Each number is 128 + 32 x the weight over its row's rms, rounded and kept within 0 to 255. Layers, rows and columns count from 0. The size above them is the row's rms in percent of the matrix's.

# layer 12 MLP up, 1536x192, rms 0.175, rows 1423-1475, columns 128-191
size [105 101 102  96  99  94 102  99 101  96  99 101 101 106 100  96  96 107  99  94  99  97  98  94 103  96 104  98 100 104 105 103 100 102  97 101 100  96 102  98 107 103 102 108  99 101 100  98 100  97 102  98  98]
[[153 161 160 105 131 190 136 124 107 159 109 138  89 169 151  69 138 121 156 118 110  99  76 109 159 104  77 107 113 109  93 133 181  82  99  67 136 103 113 124 155 120 160  82 157 108 156 148  85 136 132 142 111 131 147 211 107  89 116  74 148 144 101 125]
 [133 144 159 168 170 105 136 110 146 102  92 126 110 128 168  84 113 140 127 170 100  88 100  81 124 148 168 138 144 126  94 107 170 145 116 135 135 132 173 153  98 158 153 148 149 165 153 119 181 141 147  67 102  90 135 128 176 176 190 116 113 128 165 157]
 [140 122 139 115 155  95 161 170 130 123 153 167 133 170  99 136 114 120 115 123  81 131  50  76 161  74  72 149 104 152 103 156 153 113 133  78 143 124 120 102  88  97 170 124  61  88 106 147 147 187 166  60 113 168 181 120 155 168 121  98 124 201 185 146]
 [123 192 115 126 132 133 171 158 203 125 125 184  77 151 154 159 140 178  88  90 146 135 135  95  88 171 129 125  87 115 135 134  74  61 162 137 119 124 161  81  76 135 122 117 130  72 121 108 100 126 129  98  85 142  97 207 193 114  78 125 173  91 136 124]
 [194 145 148 132  81 136 118 120 149  95  68 169 127 161 114  88 152 114 145 129  37 121 140 188  75 142 145 117 133 102 158 147 138 108 112 224  46  78  81 135 100 142 173 106 150 148 207  89 112 122  77 198  88 152 143 207 135 131 125 151 125 159 153 105]
 [146 153 103 130 146 120 152 154 103 124  63 103 110 103 135 135 122 127 152 162 107 106 135 166 162 174 128 175  60 102 133  89 110  78 111 158 196 140 142 114  87 151 156 126 154 121  80 166 149 143 143 159 105 132 117 121 124 135  80 111 198 125 150 107]
 [141  88  74 114 118 158  90 140 103  57 106 143 101 104 199 150 141 136 153 139 188  76  99 151  78  92 122  73 167 174  75 135 107 171 105  97 115 149 123 117 137 130 132 110 103  87 137 134 131 161 104 118 113  77  98  67 126 129 210 133  80 165 147 141]
 [114 172 109 136 148 170 173  83 137 102 119 108  80 178  97 105 176 110  58 164  80 106 137 126  93  51 172 104 163 119 160 115 122 142 120 128 137 100  99  96 163 160 178 123 146 146 133 115 240 175  78 119 135 162 142  82 168 205 123 193 134 133 170 125]
 [124 129 126 143 135 117 132  68  99 243 156 100 119 102 147  95 128  93 168 143 129  98 108 108 108 106 150 100 105 117  78 155 102 123 119 109 193 119  91  79 104 122 129  62 157 167 147 100 109  99 171 106 113 176 152 124 153 147 106  95 162 118 109 133]
 [119 106 122 109 152 161 138 117 171 185 111 153  73 110 144 117 169  93  99 145 129 149 105  87  95 150 121  75 136 109 186 186 152 123 134 146  77 149 120 116 144  92 157 144 146 129 162 133  88  79 127  98  92 178 130 183 106 116  92 148  53 138 100  91]
 [ 88 133 134 113 165 155 175 110 125 119 104 155 121  94 142 139 149 178 151  83  79 102 131 163  99  89  83  92  77 122  52 147 112 156  82 162 117 103 104 107 140 152 119 128 121 100 117 152  63 136 164 167 120 137 107 162 116 158 161 163 108 110 142 121]
 [ 44 134 102  96 112 137 119  83 111 179 145  79 115 111 164 117 135 119 111 112 174 113  46 135 172 104 108 109 107 143 109  58 141 119 204 122 154 196 104 138 169 112 131 117 128 169 118  90 137 168 115 187 110 171 105 188 140 126 166 122 163 144 111 123]
 [182  87 182 149 131  90 124  92 121 106 125 189 109 127 114  86  87  79 103 130  61 124 149 142 187 120 122 198 124 102 122 133 116 198  56 165 143 101 137 111  70 109 117 133 133 140 178 147 123 139 122 107 188 108 146  71 147 128 102 139 112 152 148 121]
 [ 89 126 157 140  91 147 153 177 142  76 152 120 130 141 174 161 118 142  94 143 139 196 117  48 125 168 131 104 157 157  75 120 127 184 110 176  92 134 176 117 102  97  73 119 103 125 134 201 137 111  86 116 169 125  95 106 126 107 112 126 110  86  86 116]
 [ 99 149 126  95 132 126  81 125 179 115 116 111 149 165 129 166 100 130  87 138 108 110 163 154 126 175 106 202 175 150  86 124 148  91 129 107 102 118 118 138 192  96 157 156 173 114 170 134 114 111 121 174 132 148 100 109 144 145 190 184  90 109  90  89]
 [197 107 170 100 149 151 130  69 107 154 112 116 211 136 133 181 147 158  97 101 101  79  48 148 136 117  91 123 106 105 148  98 158 155 120  95 186 161 175 127 148 120 206 115 139 137 141 147 175 149 158 163  89 175 108 147 114 140 136 126 104 158  97 115]
 [145  80 172 150 133  62 177 135 151 133 113 135 180 163  91  83 135 157 135 110 102 101 131 167  49  50 130 102  85 164 152 114 140 176  87 105 135 160  79 190 181 134 108 141 111 162  94 130 124 130 117  90 142 177 147 143 159 229 121  83 153  77 118 147]
 [136 123 124 136 102  93 109 124 178 124  85 139 171 124 111 180 106 132  89 172 158 156 142  70 155 144 143 117 127 102 146 170 156 126  80 144 151 104 138 125 127 125 119 131 165 152  72 152  76 164 129  89  77 127 116 153 121 152 178 117  97 165 222 180]
 [131 136 166 117 154 106 111 129 131 152 107 172 119 109  73 142  98  73 163 186  90 160 134 137 144 118 151 128 155  91 103 163 149 174 101 131 146 119 110 159 151 191 112 115  93 213 184  38  82  71  92 147 153  97  90 145  96 155  83  78 160 120 180 105]
 [ 88 174 108 115  86  91 172  79 104 138 116 134 135 121 153 155 143 133  45 135 131 184 147 125  57 125 117 159  84 111 163  90 102  86 139 127 205 147  80 118 147 152 124 163 137 119 161 119 126 143  85 143 119 150 130 113 123  82 117  60 121 117 142 146]
 [ 97 160 158 141 122  93 183 134 157 112  80  50  80 134 104  58 151 139 167 130 120 197 139 129 128 114  93 182 172 135  80 148 122 130  69  80 112 131 111 166 101 142 151  88  63 103 123 103 107  58  83 112  90 125 134 160 124 153 138 142 104 152 136 140]
 [117 157 135 101 119 117 148  82 167 182  89 105 119 123 124 152 141 112  95 105  92 131 174 118 120 136 124 175 150 145 144 102 179  96 124 121 132 122 137 150 111 126 117 176 151 132 152 105  87  92 168 151  95 212 119 131  88 211 156  96  44 135 106 134]
 [110 101 177  76 135 127  96 122 107 137 105 171 151 157  89 111 155 115 124 159 150 150 137 132 166 101  83 149 181 114 130 156 167 147 108 135 119  75  95 124 188 164 120 108  69 136 140 127 128 152 155  85 143 121 117  97 120 187 157  90  86 125 147  71]
 [105  50  98 113 142 138  99 141 143 155  76 126  77  84 122  94 114 107 138 127 113 159  70 159 141 132 105  88 160 130  53 155 149  68 152 106 158 142 141 114 133 143 135  33 130  91 136 136 117 133 126 146  72 105  73 108 127  57 136  70 203 111 105 139]
 [108 146 187 150 119 152 152 150 175 158 154 105  79 136  73  88  97 144 172  63 121  80  88 129 160 181 164 139 144 155 187 182 129 136  99 148 108 108 127 161 144 154 113 120  90 176 110 130  86 155 106 144 140  86 123  99 149 140 124 104  32 167 147 165]
 [239 165 120 170 176 101 146 127 152 102 143 158 174 119 134 115 141 133  91 119 102 138  93 137 167  98 141 114 122 156 114 148 119 105 116 107 107 167 131 132 107 120 128 115 163 104 146 131  73 158 143 140 179 118 126 124 148 114 108 116 118 152 142 160]
 [217 147 116 106 148 113 176 108 170  99 154  89  83 108 141  29  47 132 114 145 126 161 143 117 175 129 122 154 141 117 129  89 131 134 129 120  94  98 164 151 174 191 165 135  87 154 122 169 112 120 133  86 136 129 107 151 168 151 149 103 119  83 158 160]
 [101 183  89  90 173  64 136 175 139 125 147 117 105 156 161  97 173  97 118 114 131 165 103 130 115 199 162 133  99 155  93  88 170 160 178  96 125 111  84 121 104 115 135 157  83  97  92  55 191 111  76 151 113 171  97 194 166 134  19 141 195 164 134 129]
 [128 125 122 117 137 195 130 138 165 167 174 123 148 144  82 125  25 102 123 167  83 128  67 132 150 123 161 113 180  94 132 161 120  78 113 145 155 123 131 130 121 120 135 123 135 139  86 161  81 181  86 106  78 138 120 111 154  95 172 135  88  89 135 120]
 [136  93 143 109 153 124 148 129 131 118  92 112 159 151 133 162 125 104 153 157 150 140  79 132 161 126 116 128 132 188  83 140 152  80  87  44 126 121 115 156 147  91 133 132  61 171  93 128  87 123 154 131 143 170 143 102  74 115 116 116 152  90 136  94]
 [156 149 197  72 190  86 140  83 106 156 113 132 111 147 192 130 186 137 106 159 103 148 111  91 104 163  79 103 115 106 129 105  78 144 160 143 170 132 101  73 157 148  63 142  92 146 152 147 133  63 133  92 132 119 114 170 140 106 145 122 120  89 169 149]
 [174  96 175  97 123 170 117  91 162 165  63 115 140  79 144 103 121 129  57 141  82 178 175 129 156 162 118 135 141 153 196 167 152  83 157 165 144 132 103  92 119 114 139 127 104 155 137 146 121 175 105 103 144 125 144 112 166 106  91 128 122 126 138 197]
 [ 75 113 126 148  88 123 100 121  96 113  36  67 128 116 137 163 113 133 123  91 125  81 117 138 140 137 131 159 145 156 152 141 137  80 129 152 135 101 110 150  91 137 163  82  93 162 125 157 174 135 105  92  94  58 163 156 102  97  62 153 207 182 123  88]
 [103 112 124 101 105 155 113 122 174 105 101 184  55 104  83 148 149 117 133 201 109  77 122  70 108 109 112 106 162 193 155  89 132  84 138 117 136 111 105 110  69  85  78 105 118 185 171 142 116 130 105 176  80 178  86 118 144  57 127 121 187 124 156 138]
 [ 84 103 123  73 112 136 100 135 165 123 165 167  86 107  95 160 168  53 159 125 134  67 125  91 152  72 132 101 154 153 150 109  78  63 111 109  91 127  48 182 145 130 153 143  73 119  91 136 192 147 131 205 122 138 120 119  66 125 113 118 192 116  87 172]
 [118 110 163 121 136  51 151 133 108 133 153 170  89 143 126 130 124 165 119 156 164 125 128 177 129 139  67 149 105 128 110  82 104 124 135 148 161 175 128  99 124  60 119 172  85 100 140 163 134 118  88 124 126 181 104  94  72 169 163 125 117  64 100  92]
 [110 117 130 102  96 210 138 118 114 119  97 177 122 122 125 150 158 171 123 148 120 218 127 148  96 126 139 109 158 148 104 111  97  77 185  93 164 151 166 120  97 209 175 152 129 112 141 114 138 121 141 106  79 128 176 149  86  84 132 130  48 120 205 134]
 [ 95 112 151 136  99 132 127  90 127 127 159  45 145  85 168 199 107 153 149 188 145 137 177 142 151 140 156  99 143  85 163 173 163 151  83 124 171 146 130 169 142 121 102 120 121  82 164 146 180  85 128 146 157 182 144  80 122  65 127 163 106  78 185 153]
 [140 184  93 109 162 106 110 141 139 157 141 136 103 168 104 168 125 182 113 113 128 124 114 157 142  88 131  94 143 120 164  73 105 161 167 135  79 109 153 163 214 118 120 106 122 105  76  76 121 123  74 147 112 147 161 147 138 150 114 114 131 144 149 126]
 [108 147 132 166 154  51 109 132 117 110 108 125  84 115 144 116 140 180 139 137 115 113 114 151 172 135 100  95 141 118 143 143  51 189 108 136 211  95  83 201 150 121 140 133 131  93 123 121  82 141  92 147 107 149 143 177 127 146 122 149  97 143 103 110]
 [145 113 104 100 120 106  70 207 169 128  95 172 101 123 115  84 160 128  74 206 150  88  92  71 154 125  95 105 141 142 186 128 120 122  99 214  81 110 106  85 144  66 103 156 154  82 154 151 134 121  86 103 149 121 125 119 139  94  55 136 132 104 112 134]
 [138 148 120 114 139 117 162 200 121 161  77  98 130 158 172 118 109 115  90 114 208  73  60 140 138  91 138 100 123 107 141 123 146 101 114 144 199 183 156 128 143 165 151 133 153  82  83 134 156 135 104 159 106 111 134 134 120 154 124 165 155 157 138 151]
 [176 113  89 133  85 125 163 166  91 109  60  98 156 175 189 149 129 135 116  98 112 101 105  73  65 111 105 118 125 162 182 113 146 146  92 146 102  74  41 204 116 161 141 138  72  87 187 189 143  87 146  74 124 107 117 151 123  58  96 154 115  92 111 141]
 [176  94 205 142 181 133 158 133 126 114  87 117 107 136  93 130 160 167 122  70 128  95 102 118 119 130  67 112 140 111 146  75  94 154 172 186 134  98 104 145 131 130 124 168 166 118 165 103 151  97 103 130  85 151  94  88  74 169 135 130  97 102 120 117]
 [156  91  83 128 203  49 147 140 133 122 103 152 138 133 105 105 111 123  76 149  67 140 117 168 144 164 169 124 123 159 112 129 141 129 146 144 117 172  68 161 153 159 114 116 126 155 142 103 150 158  93  89 143 103 168 111  86  95  76 121 145 176 133 210]
 [179 110 205 149 173 106 123 163 132 163 114 162  85 125 166 118 112 142  96 121 152 145  87 150 134  76 122  99  95 112  60 126 124 190 126 167 191 133 105 184 118 153  95 101 163 102 115 129 103  49 125 125  99 195  81 163 175  87 126 150 155  91 126 146]
 [159  99 144 191 147 141  95 136 127 142 147 100 114  77 113  51 121  90 117 221 134 168 117  85 132 165 138 147 106 114  81 125 134 144 136 194  96  73 115 149 152 114 115  95 156  90 109 104 180 117 111 116 136 153  89 127 115 141 114 187 175 114 144 128]
 [170 131 122 128 171 104 100 102  98 161 157 152 117 151 104 116 122 123 100 165 163 134 100 145 136 196 161 168  90 114 130 118 163 109 133  74 150 125 152 154 141 118 137 143 137 107 101 148 106 156  90 144 123  76 150 103 129 139 113 132 114 134 113 195]
 [147 106 126 177 109  92 142 118  81 126 210 110  87 112 105  83 117 162 111 136 153 159  64 112 104 104 140 110  93 106 135 152 113 191 116 171 106  51  55 122  78 111 157 135  66 106 130  97 127 119 165 144 154 138 124 143 230 137  95 120 165 159 133 125]
 [117 118 109 181 152  59 118 130 146  99 118 137  90  96  82 136 100  78 172 130  68 106 116  90  92 185 141 114 148 121 121 158  93 143 116 126 153 151 137  37 140 181 183 135 149 148 115 105 165 154  69  66 126  94 106 107 101  88 116 162 109  92 152 128]
 [105 153 125 121 109 151 116 218 117 145 134 167  92 133 126 108 105  76 116 119 124 129 104 103 115 154 100  99 147 130 115 153 154  56 187 138  83 125 185 184 153  94 122 131 131 179 148  95 180 163 149  84  57 111 142  90 122 147  79  93 133  66 153 132]
 [101  79  57 119  84 149 133 127 173 157 107  98 114  86 120 143 149 103  90  98 157 133 120 141 135 162 159 102 150 149 133 130 148 104 111 110  81 126 144 146 159 115 140 164 153 139 144 124  91  51 139  99 168 100 103 121  99 112 104 172 116 163 111 142]
 [142 149 137 163  99 176 153 149 111 157 120 154 151 155  93  98  87 147  74  94  76  66 202  96 124 194  98 158 180 112 131 134  73 141 153 180 122 138 108 168  33  80 118 143 122  86 134  68 105 139 130 121 140 103 106 186 106 137 145 103 150 114  89 103]]
# layer 12 MLP down (transposed), 1536x192, rms 0.173, rows 1423-1474, columns 128-191
size [ 94 102 114  90 109  89 104  81  98  98 103  89 102 106 103  87  92 101  96  91 106  91  98 101 101  78 103 101  92  97 112  91  87  97  91  99  99  93 101 102 103 105 103 117  90  97 102  83 102  95 100  94]
[[149 186 115 108  39  74  92  83 124 125 142 144 113 108 144  88  96 153 158  79 169 119 144 114 113 176 115  98 106 137 130 128 123 124 110 145 162 173  72 211 126 115  60 150 161 142 169 137  85 141  42 124 157 137 183 114 122 197 199 158 123  93 158 167]
 [ 81 142 112 158  87 143 113 111 188  86 127 100 130 144 118 173 141 131 152 113 153 123 160 129 125 112 122 159 122 144 153 151 141 100 124 135 151 135 174  98 158 115 149 121 111 135 152  91 146 176 111 105  69  89 201 141 115 122 175  62 108  88  34 155]
 [128  92 158 118  94 109 194 165 155 119 118 196  57 132 133 153 166 108 101 143 123  77 129 165  68 145 117 153 164 136  83 150 123 123 151 110 135 125 154 102 108 126  97  94 154  94 231 141 127 110 106 180 100  93 160 122  98 122 147 113 103 131 136 143]
 [100 137 109 155 135 152  59 136 131 124 169 106 115 152 143 132 121 128 132 169 125 106 119 193 115 111 127 207 110 132 144 132 149 115 137 137 117  10 163 166 105 111 151 109 118  84 140 134 173 200 119 140 115 178 103 120 145 183 117 129 114 160 119 181]
 [137 170 148 179 167 106  62 107 101 117 152 125 184 122 205 115 101 114  77 148  92 172 101 143 122 129 114 128 186 109 107 187 110 121 122 148 109 150  76  80  83 157 129 165 110 106 134 117  99 131  59 178 116 122 108 137 130 102 147 137 157 137  89 117]
 [ 89 151 113 142  54 137  65 166 113  99 135  97 140 123  89 112 154  68 145  97 162 165 114 115 144 115 201 104 154 123  99 140 114 186 116 162 111 140 118 132 139  89 123 163  74 122 137 138 112 139 164 105 132 144  71 125 133 126 162 157  74 127 116 198]
 [204  79 139 154 105  66 144 134 125  97 156 128 136 143 109  91 147 140  55 144 201 158 141 143  92  80 138 119  98 108  75 148 156 103 101  67 157 124  68 114 128  94 138 125 112 103 141 177 150 161  83  63  69 134 141  82  99 165  95 112 118  91 193  72]
 [ 85 120 166 115 100 120  93 145 116 141 127 126 146 110 154 159 134 105 191 168 197 175 125 112 164 136 135 177 126 171 127 107 130  88 136 144  69 131 125 165 119  81 155 129 153 179  86  86 104  94 130 105 173  96 191 208  88 120  98 142  82 145  94  94]
 [133 127 134 117 147 143 152 157  71  97 141  66 110  83  79 114  56 167 131 126 124  78  83 179  98 105  96 123  88 109 162 122 140 158  97 132  98 125 162 159 131 135 105  85 202 129 101 162 126  95 110 133 144 134 111  78 118 118  91 116  28 165  86 159]
 [113 181  57 202  84  93 168 133 180  95 105  91 152  93 153 147 101 149 154 116 142 109  94 151 148 130 148 143 105 123  99  37 115 142 109 124 169 160 106 132 119 163  98 160 171 150 117 163 192 135 132 124 109 146 126 124 176 163 115 117 155 114 170 125]
 [128 127 127 116 112 153 121 173 105 135 123 134 101 125 122  85 162 168 125 126 172  55 121 156 183 184 111 153  67 176  34 127 122 110 128 144 179  89 131 129  91 132 122  29 116 151 110 141 139 141 149  99 174 147 117 205 143 137  80 122 109  86  99 127]
 [141  86 161  56 136 108 120 133 136 147 157 101  87 103 121 140  82 109 145 113  61  74 171 185 134  95 144  99  32  80 147 182 137 193 110  99 122  97 116 137 148 156 167  90 147 103  91 204 132 111 123  93 160  56 116 114  99 131  88 182  46 144 143 138]
 [131 133 108 104 107 136 167 100 127 191 172 121 113 136 162 108 165 131 106  43 127  82  99 117 136 156 106 126 176 158 160 122  53 144 142  77 144 125 126 126  59  99 110  88 104  78 173  86  86 113  73 138 196 105 180 158 160 172 154 133 138 153 161 126]
 [107  80 208  91 133 133 124 143  90 171 195 149 135 123 148 103 114 124  99 125 139 131 126 114 193 210 115  92 187 144 116 107 115 125 180 123 105  71 153 146  98 138 160 125 112  44 113 156 184 116 120 147 117  67 138 126 117  86  59 146  90 161  90 114]
 [143  93  98  80 185  95 124 102 135 131 117 112 169 128 114 132 126 147  75 123 192  99 115 135 128  63 171 133 127 160 151 159 137 128  98  97 193 187 144 116  87  97 161 158 111 125 193 188 186 129 204 171 162  79 114 124  97 137 128 137 123 152 110 169]
 [ 82 113 141 126 135 126 107 172 107 105 115 111  77 111 139 125  88 132 110 122  76 146 164 145 127 128 183  85 153 145  91 179 100 139 188  84  99 116 102 140  95 112  86 107 119 123 116 148  84 112 117 101 171  63 143  70 129 142 114 138 101 104 169 145]
 [ 70 141 133  63 111 127 122 155 113  98 157 169 131 160 133 141 134 121 135 154 147 162 120 139 132 166  91 141 185 130 105 105 185 116 155 110 118  98 120  73 103  77 122 171 213  79 112 100 125 120 131 169 119 127 131 121 127  70 161 126 128 129 159 139]
 [192 128  96 137  89 134 115 154 156 154 107 131 117 139 126 149 131 143  91 110 110 132 112 151 152 125 184 145 142 208 209 132 154  81 168 151  95 113 169  82 125 132 142 109 149 156 151 129  57 187 108  99 161  98 180 173 121 125 163  47 136  84 164 108]
 [173  99 124 129 116  79 116 143 111 114 176 128 104  81 163 159  79 105  94 132 103 140 135 159 143 155 105 143 125  32 117 140 147 176 131 113 109 142  94 161 127 135 135 159 113 130 119  88  99 106 118 120 131 178 110 116 114 104 151 109 117 139 121 175]
 [194 128 184 157 170 167  42 111 120 111 133 128  98 153 119  98 126 111 190 103 115  61  72 179 170  83 104 120 138 120 118 147 117 156 121 132 113 107 122 123  81 124 105 109 125 138 107 125  72 167 141  86 127  72 124 147  81 151 111 138 126 134 117 103]
 [198 133 156 126 154 111 160 144 121 130 206 106 141 164  54  99 132 164 130 133 121 105  70 105 167 117 149 175 165 117 135 137 135  79 132  49 114 132 184 124 134 120 147 155 134 114 148 142 165 169 157 125 180  77 121  93 191 116  82  79 101 100 167  48]
 [111 124 104 152  97 169 142 140 125  90 111 117 117 121 173  57 100 101 155 193 155  81  87  92 125 182  60  59 132 104 125 122 176 179 191 156 174 218  96 117 100 158 146  96 106 140 131 141 157 151 141  90 162 101 141 138 162 119 125 136 159 157 150  94]
 [132 128 111 124 130 162 100 136 145 156 176 115 178  99 152 143  85 133 125 106 154 103 146 106 165  95 114 124 110  67 146 191  98 111 162 156  83 109 122 124 110  65 142 132 146 155 108 143 126 133 115 155 150  78 112 172 204 101 192 137 104 211 179 111]
 [169 202 118 130 142 127 105  57 107 119  97  96 101 119 116 132  77 174  94 116 134 155 177 114 144 103 167 108 116 188 126  95 118 122  79 153 151 151  92  98 143 136 150 156 144 116 170 144  81 129 122 180 141 113 151 148 126 174 134 134 147 122 138 134]
 [139 144 106 183 123 133 156 133 109 126 112 150 163 193 108 202 188 109 109 155 133  96  97 115 207  84 107 201 112 109 144 136 157 139 153 171 144 235 182 140 140 143 148 123 106 138 126 162 129 160 133 132 151 181 175 100 141 136 181 108 133 159  84  43]
 [ 78 161 136 124 110 131 103 141 114 136 124 137  99 154  86 108 141 130 131 156 140  92 159  99 129 143 150 185 206 139 144 137 207 171 171 193 145 139 112 173 145 170 177 114 128 103 116 161 176 131 154 126 147 122 180 144 119 101 129 114 118 179 116 117]
 [176 127 162 105 112  72  57 178 150 137 108 130 147 101  43  99 178 135 119 122  95 103 127 161 152  71  87  97 171 129 160  94  94 114 112 138 150 133  84 142 115 128 112 172  89 161 134  85  67 154 111 116 131 116 198 146 161 133 155 116 152 159  83 122]
 [111 103 182 123 150  88  77 126 108 162 149 134 161  38 147 132 148 123 154 214 154 168 101  93 113 131 120 148 182 168 175 119 151 117  98 167 115  94 139 156 128 111 112  58  93 180 180 105  80 155 131 142 112 159 167 148 147 135 159  56 119 159 104 190]
 [121 162  79  80 133  78  79 106 133 144  69 160 148 155 122 166 147 109 132 107 142 113 170 129 142 121 124 181 194 126 149  96 153 123 117 198 115 199 132  74 161 126 120 105 159 159 136  94 197 116 108 104 113 150 144  72 128 102  73 160 119 199  75 167]
 [159 206  93 139 124  94 163 112 144 161 119 130  42 132  82  94 103 113 143 153 144 147 133 130  85 111 138 186 113 135 127 139  63 130 119 130 142 166 135  70 112 191 144 100  97  85 155 110 145 130  95 124 112 182 119  96 161 112 144 218  71  90 100 158]
 [186 153 123 159 106 125 126 139 125 122 184  71 112 106  93 142 209 209 143 100 102 144 134 115  67 151 151 126 143 160 162 133 102  74 114 123 182 123 138 168 111  78  77 115 121 101 179 162  54 135 142 175 118 129 110 111 102 146 125 119 124 162 132 112]
 [171 134 174 172  92 106 135 145 136 132 150 183 185  79 163 165 100 156 139 122 114 157 120 109 171 125 178 121 124 142 192 148 168 152 163 104 121 153 106 173 138 158 104 120 101 116  99 109 154 125 151 120  84 119 116 149  89  88 102 145 147 171 145 126]
 [131 156 151 104 141 172 156 131 154 141 192 128 137 128 109 136 174 118 129 118 128 164 108  97 130 147 167 132  76  79  66 136 152 130 128 104 145 187 143 151 165 146 116 168 182 121 169 108 124  75 128 178 163 207 101  66 146  90 150  92 121 121 186 173]
 [105 122 107 132 161  83 204 125 129 190 131  95 132 143 148  97  83  94 126  88 156 122 175 108 108 157 100 135  98 124  78 156 130  87 198  65 148  96 166 177  92 142 142 139 112 111 122 133 181  89 157 167 133 164 116 169 143 132 149 115 204 109 143 111]
 [183 187 182 205  96 110 136 110  79 122 127 118 125 116 151 106 125 102 129 129  99 169 125 157  84 157 120 112 116 156  83 151 182 122 139 137 156 120 187 146 116 141 124  55 170 130 160  68  93 119  71  99 119 127 126 121 188 131 138 165  67  97 157  89]
 [159 143 105 151 151  81 113 107 127 117 104 136 127 131 119 157  70 108 152 117 121 131  97 130 163 107  85 130  90 126 129  81  89 180 169 103 158 134 145 140 142 161 106 130 153 138 132 126 128  97 106  64  70 158 163 181 137 118 213 124 158 172 111  96]
 [158 110 115  82 103 168 106  83 156 153 104 103 111  79 122  87 109  93 108 122 177  86 158  92  99  74 110 136  67 122 137 131 163 125  91 143 137 156 130 108 150 132 148 145  75  76 158 103 139 103 235 164 115 159 192 118  70  97 115 120 133 139  94 168]
 [176 123  88  94 142 103 151 169 136 128 147 140 161 176 158  95 136 106 101  70  46  99 146 121 137 128 167 189  79 160 131 134 154 177 127 123 141  81  93  72 126  65 125 180 156 134 108 107 100 208 151 108 118 119 111 136 135 165 107  32 128 177  65 121]
 [126 110 153  72 158 107 207 108 141  74 156 115 108 118 120 122 149 105 112  98 134 183  87  95 158 151 149  64 112 108 180 155  47 160 122  78  99  79 135  87 135 121 131 139 158  88 162 152 131 119 150  95 151 140 117 129 107 111 113 103 125 131 110  83]
 [138 159 129 128 128 138 161 142 133 115  81 133 150  79 144 104 154 168 122 135 162 146 128 127 141 137  87  89  75 132 140 106 169 116 144 145 165  64 180 129  70 156  70 119  91 132 120 131 128 161 138 109 145 103  47 138 187 119 148 111 116 112 138 100]
 [112  76  94 120 138  99 113 165 118 114 152 145  71 147 151  85  85 190 194 104 128  95 112  89 142 154 105 155 148 142 176 150 125 122 107 110  97 175 133 146 133 165 163 157 139 143  98 125 122 119  98 149 133 193 146 130 153 138 119 224 149 132 214 151]
 [152 154 117 212 173 143 143 143 119 126 164 110  98 110 139 128  72 125 125 109 171  87 112 130  66  91  84  92  74 117 125 106 115  96 116 120 119 123  96  59 133 177 152 143 146 144 128 171 188  87 120 130 126 134  62 164 189  90  59 104 112 190 189  90]
 [ 97 132 134 124 100  98  65 159 165 131 180 126 129  95 167 127 127 104 158 115 130 117 134 122 109  85 167 188 132 147 112  93 183 123 145  81  74  91 106 122 164 159 102 155 176 111 108 130 174 158 148 165 107  98 101 126 147 103 104  50  79 177  45 143]
 [165 145 184 133  85  41 192 143 103 105 168 155 142  51 176 137 106 141 171  78 127 117  92 173 141 122 109 197 131 115  94 136 154 121 130 103 161 136 128 125 138 115 128 108 114  86 150 100 195 148  82 178  81 147 102  78 106 163 192  56 111 194 110 156]
 [153 143 115 123 112 144  64 101 110 124 128 138 155 147 148 147 147 156 157 136 121 102 162  99 114 127 122  99 168  90 183 112 141  82 112 135 165 186 175 178 147  97 120 126 121 149 116  72 131 117 168 141 166 148  92 124 179  80  99 107 131 160 157 115]
 [ 58 122 122 104 125  85  83 130 117 106 137 124 136 124  65 104 136  80  96 158 167  87  97 151 132 143 190 171 105  73 154 124 141 143 135 110 141  98  84 157 121 162 139 112 192  94 121 168 190 108 127 140 135 190 153 149 123 147 153 103 138 186 104  95]
 [118  99 103 130 100 140 103  94  83 152 109 205 101 172 127 136 194 130 124 134 132  68 131 114 127  69 158 158 129 146 193 104  87 142 157 124 122 165 175  78  87 130 137 122 123 175 118 123 111 133  97 133 126  99 113 106 159 142 155 149  91 152 149 120]
 [115 143 133 144 111 152 170 166 108 117 129 137 121  95 170 162 159 147 140 108  96 100 163  99 125  75 119  66 187 165  99 181  82 136 107 176 119 136  92  90  98 152 102 133 115 143 127  94 118  88 183  94 124 177 114 153 153 128 139 104 106  90 139 117]
 [155 106  93  93 159 122  98  83 112 109 149 174 119  82 151 164 128 141 162  87 142 144 102 116 166 129 134 156 141  83 123 130 101 145 133  94 101  52 180 111 172  84 101 128 124 115 187 185 149 119 108  99 161  67 131 125  64 100 134 134  98 109 118 149]
 [158 181 181 110 155 111  87 151 162 150  99 109  82 160 137 133  76  86 116 150 171 118 142 137 137  92 124 103 114 106 146  91 160 181 156 144 120 168 148  58 112 114 130 108 203 159 134 107 139 133 231 162 113 201 143 142 137 136  91 120 173 152 117 117]
 [153 119  63 122 123 138 160  65  65 134  71  62 117 116 176 127 118  84  95 161 143 143 136 117 100 102 122 159 101 118  76 130 132 166 103 159 133 137  85 127  75 123  82 125 139 142  78 143 171  97 182 153 140 160 104 141 118 137  58 124 156 126  59  96]
 [ 76 155 203 165 143  98  95 128  83 131 161 146 142 129 102  84 109 112 132 144  96 102 123 182 145 130 166 159 123  94 155 124 183 163 161  90 158 184 133 157 119 148 104 110 117 152 127 184 164 152 176 188 139 179 156 131  99 167  94  58 145  93 101  89]]